Weights of a small transformer language model.
Architecture: RMSNorm after each block, no biases in attention or MLP, untied embeddings, normalized queries and keys.
Each number is 50 + 10 x the weight over its row's rms, rounded and kept within 0 to 99. Layers, rows and columns count from 0. The size before them is the row's rms in percent of the matrix's.

# layer 6 MLP gate, 320x128, rms 0.116, rows 51-105, columns 0-127
105:43 48 49 66 46 50 54 53 50 54 41 23 68 37 59 43 41 55 32 51 51 60 51 52 62 49 60 50 42 45 64 52 52 55 54 50 46 68 36 50 39 53 43 38 48 48 62 70 73 61 40 39 52 59 30 36 37 40 44 58 53 43 67 49 47 43 45 57 46 39 41 55 58 63 48 43 34 56 55 38 58 43 58 77 65 43 58 70 57 49 34 37 67 36 57 55 41 44 45 62 43 43 51 56 57 62 61 53 34 70 51 41 47 41 48 50 64 62 48 45 49 65 50 55 65 53 46 57
096:59 57 56 57 61 65 53 43 60 30 58 63 63 55 51 35 61 40 50 48 40 57 66 52 39 60 30 38 53 48 33 50 49 40 60 51 49 57 60 76 63 65 44 46 53 45 40 40 50 53 58 55 52 41 26 51 43 52 53 52 32 63 50 54 54 52 46 55 38 57 50 47 41 49 41 53 39 52 52 52 48 47 48 59 43 58 56 64 58 54 58 58 52 48 41 63 48 33 46 46 63 36 45 31 45 42 57 67 30 69 29 40 53 32 65 43 53 54 71 38 42 38 61 45 46 66 59 44
092:58 50 49 63 53 49 57 67 56 50 49 40 43 42 48 46 55 62 59 45 35 63 41 32 49 37 42 47 53 59 47 45 49 70 44 45 47 45 47 60 41 44 45 47 67 68 51 59 48 47 37 47 55 51 57 33 67 59 50 48 51 52 55 63 74 62 60 51 51 57 43 54 65 58 23 57 58 33 57 63 58 55 53 50 34 48 61 40 44 61 62 57 56 53 74 53 47 33 50 65 58 59 69 42 75 68 54 56 51 55 50 25 58 67 48 52 54 64 53 50 56 56 35 45 60 54 50 44
101:57 22 46 51 64 49 54 43 43 38 50 46 58 63 42 61 58 48 44 58 48 54 55 38 45 28 51 47 55 27 48 58 53 38 61 32 48 49 46 44 50 43 53 74 57 50 63 49 53 58 45 41 53 59 59 40 54 54 40 49 58 60 41 28 45 58 43 39 43 54 60 47 54 52 19 35 40 43 55 42 39 42 37 30 45 48 64 24 50 48 59 45 48 49 62 40 74 50 58 58 60 55 50 66 39 40 50 55 58 60 62 39 50 44 48 32 60 54 48 45 41 64 47 49 41 44 40 49
085:19 49 44 37 39 64 59 42 54 47 50 55 48 50 51 49 33 37 38 50 69 44 39 61 41 56 51 37 49 43 48 51 57 60 49 47 72 38 46 62 62 50 64 55 45 51 27 44 60 47 54 58 57 28 57 65 49 32 30 40 40 37 69 51 43 39 58 59 48 38 40 59 61 52 28 45 45 65 39 47 36 51 49 39 40 54 51 50 53 45 52 48 53 50 51 40 51 39 41 51 52 35 42 49 48 41 56 43 51 61 47 23 39 38 54 43 59 58 44 43 62 64 36 49 58 58 53 63
101:50 53 53 39 50 47 37 43 53 63 40 63 45 46 56 46 54 53 45 53 82 51 43 43 44 57 62 58 44 63 65 59 52 40 55 59 51 35 59 46 50 55 56 55 65 49 66 42 63 48 53 36 41 37 38 37 51 43 50 52 67 66 45 60 48 47 39 37 51 53 73 55 55 54 63 72 63 49 58 51 64 41 54 53 46 46 44 59 74 53 46 43 50 55 34 66 64 52 42 45 56 42 41 39 69 48 45 47 49 55 34 60 61 54 26 48 37 49 59 62 49 37 47 55 58 50 25 67
104:56 44 46 58 43 46 29 67 33 46 45 52 63 32 54 56 45 47 62 55 68 50 50 49 53 51 57 50 52 56 42 46 47 63 55 45 47 66 59 45 40 55 41 35 59 32 58 70 32 53 40 20 55 73 59 40 53 65 62 59 57 67 47 61 51 55 54 53 33 43 41 41 55 37 69 61 35 68 63 64 46 45 48 46 52 51 48 51 44 56 62 57 54 38 45 39 54 46 38 53 44 69 39 35 51 51 49 54 36 51 55 61 49 39 42 53 48 45 46 33 67 57 64 54 40 55 55 56
098:61 48 58 47 64 54 38 57 42 63 45 38 43 65 44 37 41 54 46 42 54 52 45 62 48 49 43 65 49 64 50 58 43 61 52 50 49 70 59 41 56 26 58 65 51 39 61 42 41 50 72 49 36 52 46 44 43 54 46 46 44 64 46 48 32 41 59 49 60 41 56 52 49 50 67 46 57 46 43 75 47 57 43 58 34 39 68 16 45 51 64 40 48 42 48 40 55 42 47 57 50 59 65 37 40 63 26 46 36 50 34 44 45 43 38 50 59 48 60 46 40 46 49 45 38 61 54 64
094:63 51 44 46 47 48 55 68 48 33 56 50 32 60 54 46 35 29 42 49 49 52 54 52 25 40 46 50 44 64 51 45 36 37 40 35 47 46 64 44 45 65 66 56 47 46 42 49 70 55 72 27 30 54 46 50 62 59 49 43 61 46 53 50 61 65 61 34 48 55 32 47 51 48 49 63 41 55 61 55 57 47 49 45 63 56 52 44 38 50 41 41 65 64 33 56 41 49 59 45 50 40 54 52 57 54 48 53 78 58 35 48 61 40 53 48 57 51 53 64 61 48 45 46 55 35 49 73
099:39 42 70 65 55 38 52 64 45 34 41 46 34 37 40 64 38 39 38 45 23 60 45 55 45 56 38 48 46 44 24 50 40 61 52 54 55 48 54 56 52 47 50 59 55 31 52 52 39 58 43 56 57 52 48 59 51 57 51 50 40 66 54 29 71 45 47 44 46 51 43 39 42 53 36 73 44 74 37 47 63 49 62 42 53 68 48 40 64 36 34 54 51 51 45 51 48 71 45 48 49 61 57 35 48 44 37 45 49 45 53 53 59 51 48 48 54 43 69 39 53 57 64 64 57 43 50 45
095:63 53 61 37 36 51 68 70 63 53 54 50 54 57 45 52 49 65 35 66 48 35 56 40 56 79 53 46 48 59 38 44 49 40 40 40 44 71 49 45 49 55 45 59 53 52 37 24 53 64 71 46 53 47 52 52 38 34 55 51 42 43 53 46 44 53 46 52 43 60 45 65 48 38 47 36 52 57 29 36 35 70 54 50 56 63 60 46 31 54 48 58 53 39 47 49 58 37 50 59 27 62 54 53 55 57 49 63 52 55 60 42 43 49 66 46 37 67 58 48 47 54 49 42 65 40 55 50
107:53 41 47 46 54 44 69 47 67 48 64 45 50 29 51 66 62 64 56 51 49 69 43 50 54 54 51 53 41 45 57 50 46 60 54 65 59 52 51 54 64 36 39 60 38 50 27 28 51 47 68 46 38 59 43 62 50 70 51 47 41 70 56 57 41 47 60 63 63 43 56 49 61 48 26 47 60 64 48 28 34 59 32 49 30 44 33 45 53 33 33 78 43 48 54 48 48 48 44 56 39 56 47 43 51 47 36 45 42 55 49 51 44 43 39 51 57 44 55 52 60 48 54 51 44 46 56 58
099:48 79 55 43 55 65 48 43 67 53 52 42 70 39 52 52 57 51 39 59 40 57 54 51 50 46 56 57 60 48 39 78 40 39 35 54 46 33 52 47 51 58 48 50 53 59 44 29 58 48 53 24 38 49 46 53 38 62 56 37 52 43 38 34 38 51 36 44 53 40 49 55 45 54 60 47 46 74 44 54 55 40 51 43 53 51 53 44 47 51 39 53 48 46 42 61 53 61 28 41 62 65 40 60 39 61 60 48 48 58 47 64 53 74 53 30 54 46 67 35 57 40 51 44 58 61 63 47
079:54 62 35 61 48 36 49 50 42 53 63 34 35 47 35 50 50 48 57 46 54 57 60 64 56 42 62 44 68 44 64 61 46 34 54 49 50 34 54 55 38 47 34 54 53 40 40 68 56 50 44 44 39 47 68 56 36 59 42 60 50 46 53 49 44 33 66 28 36 56 54 24 37 49 41 38 48 51 46 49 62 46 56 49 60 33 41 52 47 55 34 26 66 45 41 51 57 55 53 57 56 58 51 53 57 58 66 71 64 55 63 67 51 59 60 46 72 52 52 41 47 44 42 46 58 60 39 46
101:40 36 65 48 56 58 46 40 56 51 50 64 61 37 63 61 62 57 56 40 63 49 41 41 55 50 40 49 49 52 47 50 38 59 58 51 85 63 39 54 63 48 51 42 47 31 58 43 53 57 29 63 46 62 40 46 38 47 46 31 34 57 46 44 56 52 49 51 43 61 53 57 53 67 53 68 43 47 48 44 59 60 53 54 55 47 55 35 46 56 49 31 38 45 45 50 59 47 56 52 43 74 45 42 49 36 42 65 57 73 64 38 62 35 58 50 33 50 55 49 27 42 51 49 60 33 50 43
098:50 58 28 65 63 54 53 60 45 43 52 67 63 47 44 47 30 58 62 58 55 57 53 37 47 60 23 51 48 31 48 42 44 46 55 47 45 47 65 61 40 57 48 45 50 50 43 39 46 42 65 67 51 69 58 40 53 50 44 46 41 47 44 50 45 48 44 42 58 48 78 57 54 57 53 36 56 38 53 66 37 57 60 32 46 64 42 69 38 41 40 65 57 48 49 50 60 52 40 49 47 55 58 44 49 52 57 30 75 44 61 52 37 44 58 54 46 35 48 52 44 72 64 55 51 63 60 48
102:82 53 50 39 48 61 56 40 59 60 50 44 48 55 53 51 53 59 43 60 59 25 50 59 61 57 53 49 56 45 34 72 40 40 42 50 49 50 52 58 50 64 44 59 37 56 55 40 40 23 55 41 44 49 49 53 52 49 54 59 42 47 51 46 52 44 52 43 55 67 51 52 66 35 35 47 56 52 73 51 43 48 45 59 38 54 50 45 33 70 48 54 47 50 34 52 51 60 51 46 57 49 65 57 67 44 42 38 80 56 66 26 45 48 40 55 39 38 57 51 38 59 57 64 56 45 43 38
099:51 51 56 53 54 47 45 57 33 34 37 43 61 27 40 56 44 54 61 35 60 40 41 35 51 45 51 51 49 56 46 35 47 47 57 50 39 40 57 33 59 36 62 53 37 28 65 62 47 47 48 59 59 56 40 67 54 70 37 53 45 51 51 54 51 56 43 53 42 53 45 58 36 47 60 44 42 43 38 58 55 42 44 66 49 54 66 49 54 60 30 65 52 51 49 44 52 51 41 34 31 62 56 59 55 36 56 53 64 63 40 53 60 61 53 54 65 71 52 64 31 45 35 48 22 47 54 43
112:35 55 29 37 46 35 42 63 37 36 55 57 52 42 59 48 59 41 68 53 54 59 68 50 57 51 53 53 47 45 67 33 68 63 69 45 46 51 52 51 46 54 55 58 32 52 54 51 60 62 42 51 62 36 71 43 35 57 34 57 43 49 57 49 64 34 51 59 50 63 51 42 44 50 59 38 51 57 62 50 43 45 57 64 52 45 54 62 55 38 49 57 59 44 43 41 38 39 39 56 50 51 25 39 55 43 62 55 63 37 74 52 51 69 49 47 40 63 63 36 41 57 31 57 47 55 47 51
093:60 53 59 50 56 42 71 47 59 36 62 56 45 43 45 38 70 72 24 49 57 50 42 60 44 33 48 60 44 53 45 62 54 64 50 40 44 51 63 35 31 69 55 48 51 56 53 48 58 48 56 55 41 38 42 57 52 57 53 64 37 53 61 60 52 53 28 51 61 63 52 57 57 41 40 21 55 50 45 43 48 56 48 64 36 45 49 39 49 36 56 59 42 52 28 46 58 47 49 42 65 50 43 56 42 67 56 48 52 38 35 62 38 60 69 59 39 45 66 51 53 44 53 59 60 50 47 43
104:31 61 37 59 60 42 24 36 43 45 44 61 56 44 58 57 50 57 50 40 66 51 60 69 48 58 37 46 57 57 57 61 53 51 57 60 55 46 58 46 57 56 64 44 49 54 60 51 67 61 57 51 50 55 44 32 55 57 67 62 31 61 31 53 52 43 36 37 45 44 50 47 59 64 28 48 61 48 55 49 51 49 71 48 60 46 65 37 27 44 31 37 51 51 51 48 58 49 55 27 49 37 40 53 49 48 60 42 48 43 63 50 57 46 39 62 44 50 45 47 34 72 44 50 49 71 49 55
110:55 47 56 59 58 52 61 72 48 55 46 46 45 58 61 45 41 48 65 60 52 69 66 33 60 51 64 47 53 56 39 44 47 71 44 40 45 38 32 54 58 39 39 62 50 46 67 32 32 37 41 68 47 63 44 24 68 53 55 54 63 56 60 33 45 73 30 57 44 51 50 53 58 59 58 51 56 42 40 54 37 45 53 49 55 63 48 61 69 47 59 45 53 54 39 69 49 56 51 35 37 37 58 45 53 57 50 46 48 41 38 47 53 56 50 59 47 60 59 51 42 61 64 56 48 59 46 58
103:39 55 32 52 60 34 58 59 57 53 56 50 59 42 51 50 39 47 50 48 67 34 49 34 31 84 52 40 52 40 53 43 65 43 41 43 60 36 55 61 61 48 45 50 39 64 55 53 61 49 53 53 53 38 64 72 50 39 56 73 45 48 61 56 68 60 47 51 53 50 47 55 54 54 50 49 59 59 68 55 38 55 38 36 61 37 60 50 54 48 51 57 36 51 35 48 53 36 47 61 49 64 39 41 56 36 46 46 45 30 51 36 69 57 66 52 55 57 50 49 39 46 59 56 47 36 67 64
119:49 58 52 69 45 58 61 67 48 65 51 56 41 36 45 59 48 41 44 49 44 66 38 45 46 55 54 51 48 47 62 46 53 37 58 43 52 42 55 59 76 57 37 53 58 48 48 46 47 58 51 77 44 57 64 49 52 73 62 54 27 34 58 44 39 51 67 43 51 46 58 36 33 41 60 46 58 60 48 50 54 62 51 39 44 54 45 52 50 68 55 63 61 63 71 44 41 38 45 39 27 39 48 57 36 41 54 47 59 40 51 35 25 40 41 54 61 49 51 50 39 66 61 57 53 49 48 49
106:56 41 48 44 40 37 50 56 49 47 52 51 48 42 42 40 66 71 38 50 61 47 57 48 37 51 47 64 53 71 51 67 57 48 37 47 46 44 53 57 56 42 48 49 48 50 56 50 41 49 34 55 26 42 53 56 35 41 33 50 34 64 43 31 64 51 52 54 49 47 67 50 44 55 32 62 41 49 64 67 49 49 53 64 52 58 55 42 35 60 52 36 53 61 45 72 30 47 71 37 53 52 64 53 52 53 44 43 49 41 38 30 55 47 44 53 29 47 34 37 29 44 66 41 54 42 52 60
112:65 44 44 71 63 48 61 50 51 66 60 58 45 40 57 35 35 33 57 63 73 60 44 43 40 33 42 34 50 46 41 39 72 49 43 50 40 32 65 57 55 47 58 50 53 56 47 36 42 52 59 61 53 38 60 49 45 36 68 57 47 59 37 51 48 68 58 41 48 53 50 59 55 58 58 48 51 41 60 29 71 52 57 52 46 47 64 48 48 64 60 46 42 50 49 40 34 52 52 62 52 70 48 54 38 50 48 64 46 50 46 33 44 31 55 35 55 53 42 58 34 45 38 56 50 39 40 63
102:42 56 55 49 39 41 57 71 57 36 65 55 44 41 55 54 28 58 26 64 46 52 50 34 56 53 63 60 50 47 56 40 44 52 53 37 29 62 45 41 33 48 60 41 62 41 39 44 49 51 39 34 58 59 45 61 62 54 26 49 45 48 42 36 41 58 65 33 36 43 54 47 53 55 42 40 51 47 57 48 65 61 39 52 60 38 59 57 50 53 55 39 55 59 68 33 44 44 53 31 48 44 54 42 42 36 42 58 58 49 57 47 70 43 36 45 47 35 51 61 47 60 30 54 63 50 48 37
096:44 52 55 54 62 53 52 55 47 57 54 47 53 30 50 60 48 76 42 54 61 42 56 66 53 69 41 46 40 40 55 53 59 58 47 61 50 40 65 46 59 38 60 30 46 51 47 63 52 50 39 52 55 48 57 39 54 44 28 59 52 51 65 43 47 45 56 52 42 70 61 65 41 30 78 46 44 50 37 40 67 38 67 54 62 57 39 51 50 51 53 49 48 42 54 52 41 52 53 52 48 45 56 32 49 22 40 58 47 49 65 29 51 46 50 50 44 36 72 46 44 38 44 60 47 44 33 57
109:63 49 63 49 58 31 45 44 23 36 59 60 40 53 59 45 63 43 48 48 67 58 45 67 59 29 61 37 50 38 48 53 39 55 52 44 45 49 39 55 50 55 61 48 53 59 48 24 39 50 35 40 63 68 69 62 46 44 46 49 46 48 41 37 60 44 43 55 66 45 67 42 56 55 44 47 59 37 52 42 71 50 66 57 65 45 60 41 61 54 65 55 50 50 46 45 68 54 43 59 56 48 36 51 60 57 37 34 37 61 41 35 56 55 36 49 51 39 57 61 56 52 44 35 61 58 49 47
096:58 46 71 47 58 43 66 46 55 58 47 62 36 67 62 54 41 54 32 50 64 39 63 40 40 47 47 34 55 36 51 40 64 63 62 56 66 51 62 50 38 40 52 64 40 55 30 36 34 56 54 35 43 68 54 71 43 52 37 55 51 62 57 23 64 40 58 31 53 33 41 61 60 44 62 58 56 57 53 57 44 44 56 49 63 67 45 50 63 54 55 51 55 48 39 47 38 45 50 49 40 57 35 57 61 49 47 59 54 38 52 48 45 55 34 58 53 59 51 60 62 60 47 45 59 45 52 45
099:40 57 51 59 47 55 46 46 50 54 52 55 49 40 58 59 69 61 39 37 37 52 63 49 47 58 27 32 64 52 55 38 37 58 40 51 51 48 53 50 56 68 32 63 59 57 59 43 45 40 27 54 49 64 42 52 47 54 54 32 47 75 57 46 46 52 64 22 49 34 44 60 42 57 50 51 58 66 43 41 48 64 58 78 55 55 47 45 42 43 54 30 44 44 64 60 69 42 36 46 45 47 55 60 46 42 48 66 44 55 51 57 43 61 54 38 59 28 55 57 48 63 54 51 53 48 59 47
096:73 63 54 33 43 56 45 67 56 56 38 54 60 47 39 50 55 54 37 61 64 52 48 70 47 54 48 56 55 58 35 41 60 53 44 51 35 51 37 36 62 43 67 52 36 47 53 48 55 63 39 50 64 46 37 49 43 65 45 49 47 40 55 31 62 54 33 70 46 40 40 52 48 55 53 51 51 39 43 61 35 57 36 57 47 56 58 59 43 32 49 62 30 52 57 51 42 43 50 46 67 55 36 47 29 40 38 70 50 64 66 40 56 43 47 42 42 43 49 46 47 59 37 54 61 44 51 27
100:56 55 61 61 60 43 54 43 54 41 45 42 41 41 44 55 38 65 49 64 69 50 44 52 56 29 38 39 59 39 56 53 50 32 50 53 56 40 56 45 40 62 51 43 46 59 48 36 51 71 43 49 50 41 51 54 62 41 51 61 48 58 55 50 41 57 64 35 62 60 46 58 47 53 44 61 57 46 41 50 43 39 36 30 51 47 62 50 43 52 70 47 46 58 47 47 56 55 42 32 69 53 47 71 29 51 22 43 36 22 60 31 51 61 44 50 59 56 45 48 41 65 59 42 46 41 37 37
109:56 59 55 60 59 49 43 43 54 44 57 52 68 57 45 54 70 52 39 55 62 60 54 51 48 51 45 48 62 52 57 61 48 61 50 45 57 62 51 53 52 65 60 62 34 54 60 59 66 40 45 66 52 51 42 21 58 58 51 42 46 35 44 41 53 49 57 58 44 31 41 42 45 67 43 33 61 43 51 44 42 57 59 52 39 50 62 63 75 64 40 38 67 41 57 71 72 63 44 37 39 57 43 52 53 42 34 48 46 46 27 44 70 53 43 54 54 51 54 61 45 65 44 44 54 47 38 51
085:58 61 49 36 58 45 59 56 53 45 59 57 66 55 48 68 47 48 61 54 45 51 36 62 48 65 31 49 58 54 44 42 43 37 59 44 49 51 59 41 34 68 64 57 37 51 46 16 43 55 45 45 63 50 73 47 49 49 58 31 47 46 41 34 49 40 41 47 39 53 51 57 41 49 60 39 43 65 62 44 39 42 50 47 48 43 32 66 48 41 24 54 39 50 44 51 46 50 38 61 55 54 49 45 35 37 59 50 57 50 52 47 57 74 55 64 42 52 56 29 62 61 57 55 45 36 36 46
100:37 48 45 67 58 58 41 56 64 46 44 51 54 44 57 39 54 58 77 48 48 61 70 52 55 61 48 52 53 58 53 51 47 65 40 75 40 63 59 41 59 43 63 39 43 34 55 65 35 44 34 71 52 52 51 57 49 48 44 42 64 54 55 29 67 63 43 59 66 32 61 44 44 49 58 41 53 48 49 56 27 61 53 54 28 53 48 53 60 52 33 35 65 62 60 49 55 59 44 47 48 49 54 49 51 56 52 58 42 44 58 60 41 60 47 57 39 32 47 44 48 47 51 58 49 25 50 44
090:42 52 41 42 55 47 34 79 51 60 52 34 42 51 65 46 63 50 50 56 39 39 53 61 40 51 57 72 49 39 43 45 65 45 46 58 49 40 52 53 48 45 50 46 62 50 64 52 77 37 46 49 51 59 52 51 48 46 41 48 40 65 53 39 39 34 45 54 53 42 46 36 36 44 63 54 33 63 35 61 48 45 52 52 56 49 56 55 41 36 38 37 52 43 58 39 52 59 54 54 49 29 77 43 29 50 54 51 39 64 61 53 54 49 70 63 41 52 46 58 54 65 42 25 38 53 40 48
102:49 62 43 40 61 52 37 64 40 46 52 64 45 52 54 62 48 55 62 34 54 67 44 57 62 51 67 41 61 34 48 69 35 48 55 49 41 44 46 47 63 44 41 49 38 23 25 45 70 59 59 51 42 55 60 38 66 65 62 49 58 67 41 46 59 36 46 49 48 35 47 43 53 52 53 65 38 63 55 58 48 38 28 56 57 67 61 55 54 59 52 56 55 57 35 56 45 36 33 41 53 58 43 49 40 51 45 40 53 37 43 55 58 55 39 54 57 61 45 52 41 62 68 51 53 59 62 52
107:71 48 61 43 49 45 51 48 35 68 56 54 44 31 47 51 54 63 41 54 31 54 39 41 55 44 47 64 32 55 62 45 38 56 54 62 51 53 59 47 52 60 54 79 32 66 41 68 53 42 58 35 43 63 32 48 46 46 55 38 43 43 41 41 57 70 46 44 62 36 45 43 61 47 54 50 57 47 35 57 39 38 58 57 58 65 39 58 59 48 52 47 58 61 59 57 60 68 57 48 41 57 59 51 54 53 49 72 53 50 61 55 44 40 43 25 56 51 42 49 62 54 63 38 40 55 38 40
105:43 54 53 62 66 44 51 50 42 65 33 68 44 46 51 34 57 50 62 52 54 67 34 51 44 57 57 48 42 57 37 60 66 48 53 39 44 46 60 46 53 55 44 50 54 54 48 41 51 52 35 57 66 40 43 38 45 39 53 46 49 54 61 75 61 50 28 56 58 57 56 39 64 45 42 54 60 47 33 44 46 51 32 47 61 42 50 34 43 39 62 63 47 44 57 57 58 45 39 55 67 49 44 50 43 63 72 60 26 58 32 54 52 65 60 54 62 50 68 44 42 66 38 46 30 42 54 56
076:31 55 69 33 34 66 35 55 53 56 60 50 24 38 32 53 35 49 48 40 62 44 47 32 40 48 50 57 31 28 50 41 35 39 54 52 29 61 56 53 41 62 43 48 50 44 52 46 50 56 39 36 60 68 46 41 41 45 42 40 43 44 56 52 43 45 70 61 35 52 45 44 64 41 43 44 57 47 64 47 49 45 59 50 58 51 63 50 61 45 62 59 46 55 61 55 53 51 36 54 53 43 45 40 56 50 58 52 28 61 39 52 41 38 58 51 54 61 57 58 48 57 45 57 50 21 48 59
098:49 54 52 42 45 41 41 65 52 55 79 64 47 36 54 67 52 51 48 46 56 52 65 46 58 56 61 36 47 40 54 43 47 54 47 77 55 56 52 50 51 44 62 58 43 51 59 56 37 39 61 41 58 59 51 53 62 60 43 36 40 35 35 45 54 46 48 37 49 63 43 60 50 54 51 34 60 58 61 45 34 46 55 54 64 40 57 48 56 44 31 44 53 50 60 55 56 70 47 11 54 58 42 65 33 55 32 43 43 53 54 41 62 58 52 50 54 60 51 58 50 49 49 61 62 41 47 26
096:44 74 49 52 44 53 48 57 55 42 48 56 44 39 39 57 47 60 55 52 40 56 52 44 37 51 55 32 44 55 62 61 48 39 54 70 72 47 53 39 48 58 46 50 68 55 38 65 69 43 56 54 50 59 38 70 49 42 39 55 51 49 42 43 45 69 41 51 55 28 57 55 58 62 48 67 55 39 48 48 52 34 45 45 46 54 61 47 67 51 59 41 47 55 55 44 59 39 62 37 64 26 38 44 57 73 45 54 47 68 48 60 42 34 76 35 50 55 47 49 49 49 56 43 65 50 64 61
107:64 49 57 53 33 51 61 59 33 45 49 65 67 35 55 42 49 49 62 48 53 53 32 28 58 43 33 48 49 38 34 56 31 54 67 55 70 44 51 37 46 47 51 48 39 69 50 63 49 51 44 51 38 66 52 52 35 49 55 35 39 55 67 57 43 44 59 41 48 65 38 57 42 56 62 50 49 61 28 55 49 55 42 52 59 59 47 55 34 40 47 45 40 48 36 51 53 60 35 39 44 43 58 59 40 39 60 64 59 29 41 59 49 39 35 63 54 48 66 46 57 41 40 57 56 45 61 46
104:52 63 42 46 41 37 50 49 66 43 45 49 23 53 48 47 61 44 40 39 46 53 47 42 41 47 28 59 49 61 47 66 62 35 43 38 41 53 39 38 52 55 53 53 59 54 64 38 52 38 65 53 61 57 49 45 38 45 40 48 48 73 52 58 38 52 40 54 58 52 39 52 51 49 68 17 38 70 51 59 41 40 49 50 28 52 50 51 55 55 43 47 45 48 41 62 59 49 46 31 67 37 28 34 51 48 32 49 43 56 48 54 42 54 55 68 40 43 55 60 47 64 53 52 59 52 47 36
099:43 62 42 63 28 29 42 48 57 52 45 50 37 33 41 40 57 46 42 45 62 46 39 57 50 43 45 34 45 65 50 43 54 58 57 47 51 52 51 56 77 69 42 50 57 38 43 57 47 48 49 42 43 31 45 55 51 39 53 42 62 49 78 59 52 54 51 48 60 49 64 39 53 41 51 48 38 39 63 60 44 32 48 42 68 50 50 43 59 67 27 43 45 38 52 50 52 48 32 49 60 69 54 52 66 42 60 54 49 50 55 40 60 36 52 52 71 41 51 49 41 40 33 41 31 43 60 49
109:35 52 35 61 39 48 61 56 31 52 44 53 47 56 47 48 52 39 53 69 53 48 51 40 44 45 49 35 50 56 35 49 66 42 59 59 43 66 42 56 39 65 58 49 55 38 38 31 69 56 65 53 43 30 46 48 51 44 64 53 50 39 44 50 35 36 42 54 60 54 60 58 41 55 52 39 58 64 48 48 46 47 48 46 65 53 43 60 47 64 54 45 60 48 63 43 51 40 42 35 46 40 39 56 41 52 43 71 64 68 50 26 75 54 66 58 47 60 79 39 47 49 53 55 41 40 45 45
103:55 65 53 60 55 43 41 50 49 48 45 63 36 61 49 50 40 50 49 55 24 53 55 57 63 42 50 81 33 66 50 41 39 61 35 51 44 51 46 43 51 48 67 53 46 46 30 61 34 55 49 56 53 54 38 53 59 44 51 49 49 39 57 46 58 71 44 52 45 23 56 46 64 49 37 59 61 53 39 34 35 36 41 35 50 52 52 63 52 50 57 40 46 57 51 36 43 51 52 44 43 35 53 39 41 56 50 65 62 20 38 59 50 54 55 51 67 52 57 41 60 43 37 66 49 57 49 55
103:67 62 43 64 38 29 55 54 43 56 30 36 45 51 57 39 48 40 42 58 42 46 49 34 48 72 78 44 59 37 64 52 44 54 59 45 61 56 58 47 50 56 55 45 49 46 61 37 42 51 52 56 47 60 48 44 59 43 51 44 62 56 48 65 57 52 52 51 46 70 53 39 44 47 40 31 60 49 65 33 55 43 56 40 39 34 61 46 53 44 62 52 64 57 55 31 40 45 44 48 60 39 36 38 46 64 63 34 56 62 46 52 47 39 52 45 51 49 76 37 32 49 63 57 42 56 64 41
106:56 44 62 59 53 52 34 51 60 59 43 51 47 55 59 49 39 48 38 35 48 42 47 33 50 69 51 44 31 65 40 55 56 64 45 50 56 50 56 60 51 50 54 51 36 54 33 49 47 48 55 52 51 58 49 64 62 57 46 39 62 57 66 50 63 35 37 53 26 56 45 43 52 59 42 45 27 40 52 61 54 41 40 75 59 53 44 51 45 56 69 47 42 47 59 45 41 38 30 47 51 39 56 24 59 51 38 40 45 35 65 39 50 37 54 55 60 53 66 43 74 33 56 45 49 57 37 50
105:49 45 63 45 38 66 44 57 44 40 52 44 46 37 41 44 52 57 56 48 42 55 63 36 54 58 30 38 47 58 59 59 40 33 41 55 55 27 41 62 51 45 55 56 57 68 38 35 51 35 57 63 55 66 59 47 40 71 55 62 40 49 30 48 25 67 46 41 42 40 51 56 48 60 50 36 48 45 40 59 46 64 65 51 55 59 42 41 31 36 52 52 74 39 55 59 56 38 46 45 54 59 50 55 43 42 53 50 48 56 58 59 72 38 50 29 65 47 50 59 44 49 60 49 58 53 57 55
101:57 53 54 45 46 51 30 45 40 43 52 59 65 57 53 56 44 42 43 47 38 55 48 51 33 57 42 57 31 54 56 54 33 56 41 46 47 53 51 50 47 42 58 54 45 62 59 50 43 42 63 48 37 43 49 46 50 46 62 31 45 56 66 34 49 43 48 64 53 51 30 54 54 34 41 32 55 46 51 42 61 56 45 39 61 67 65 50 49 49 26 54 41 51 51 51 37 43 74 34 55 63 49 40 49 26 33 29 53 59 44 45 54 50 69 33 51 40 42 29 70 37 41 67 45 47 50 50
102:51 61 63 44 39 43 49 49 46 50 44 48 39 54 27 46 48 58 54 40 37 65 74 52 46 44 43 57 62 52 63 45 37 45 57 41 45 50 55 58 61 45 45 59 46 43 55 63 52 45 34 36 48 69 49 47 34 65 43 52 38 52 55 37 46 48 32 51 53 54 56 65 52 22 43 51 41 49 30 53 51 71 47 63 32 41 28 43 52 55 44 53 38 44 32 56 50 60 49 49 58 47 61 65 48 34 37 54 51 69 56 50 48 40 40 52 60 61 36 32 56 61 52 48 73 47 47 43
107:35 37 37 66 55 49 46 46 46 55 37 54 53 44 44 56 64 57 40 60 63 40 42 58 54 52 57 47 36 47 50 55 55 49 41 58 56 61 53 36 44 59 62 62 56 42 41 55 57 57 37 40 47 44 41 46 58 61 44 49 43 43 46 58 50 57 41 59 46 53 40 54 62 64 35 49 39 46 37 38 32 19 61 55 64 44 55 28 72 48 48 43 70 49 42 43 51 57 44 60 39 53 66 61 46 34 45 32 51 42 55 51 59 53 47 32 48 68 27 47 43 61 47 49 41 65 29 56
092:52 53 49 38 45 60 43 43 61 54 47 49 41 56 41 34 59 43 45 51 57 44 32 42 56 50 43 45 49 37 52 39 37 51 58 59 58 50 55 57 48 58 60 72 38 45 30 39 62 24 57 36 36 52 47 43 42 45 41 33 53 45 65 58 45 47 46 37 58 46 46 41 59 59 25 53 20 40 59 55 58 67 49 64 55 73 32 57 35 25 54 54 40 55 50 39 57 44 43 59 58 54 44 53 51 45 42 51 53 51 60 65 50 49 58 56 66 51 46 44 52 51 44 51 59 73 60 52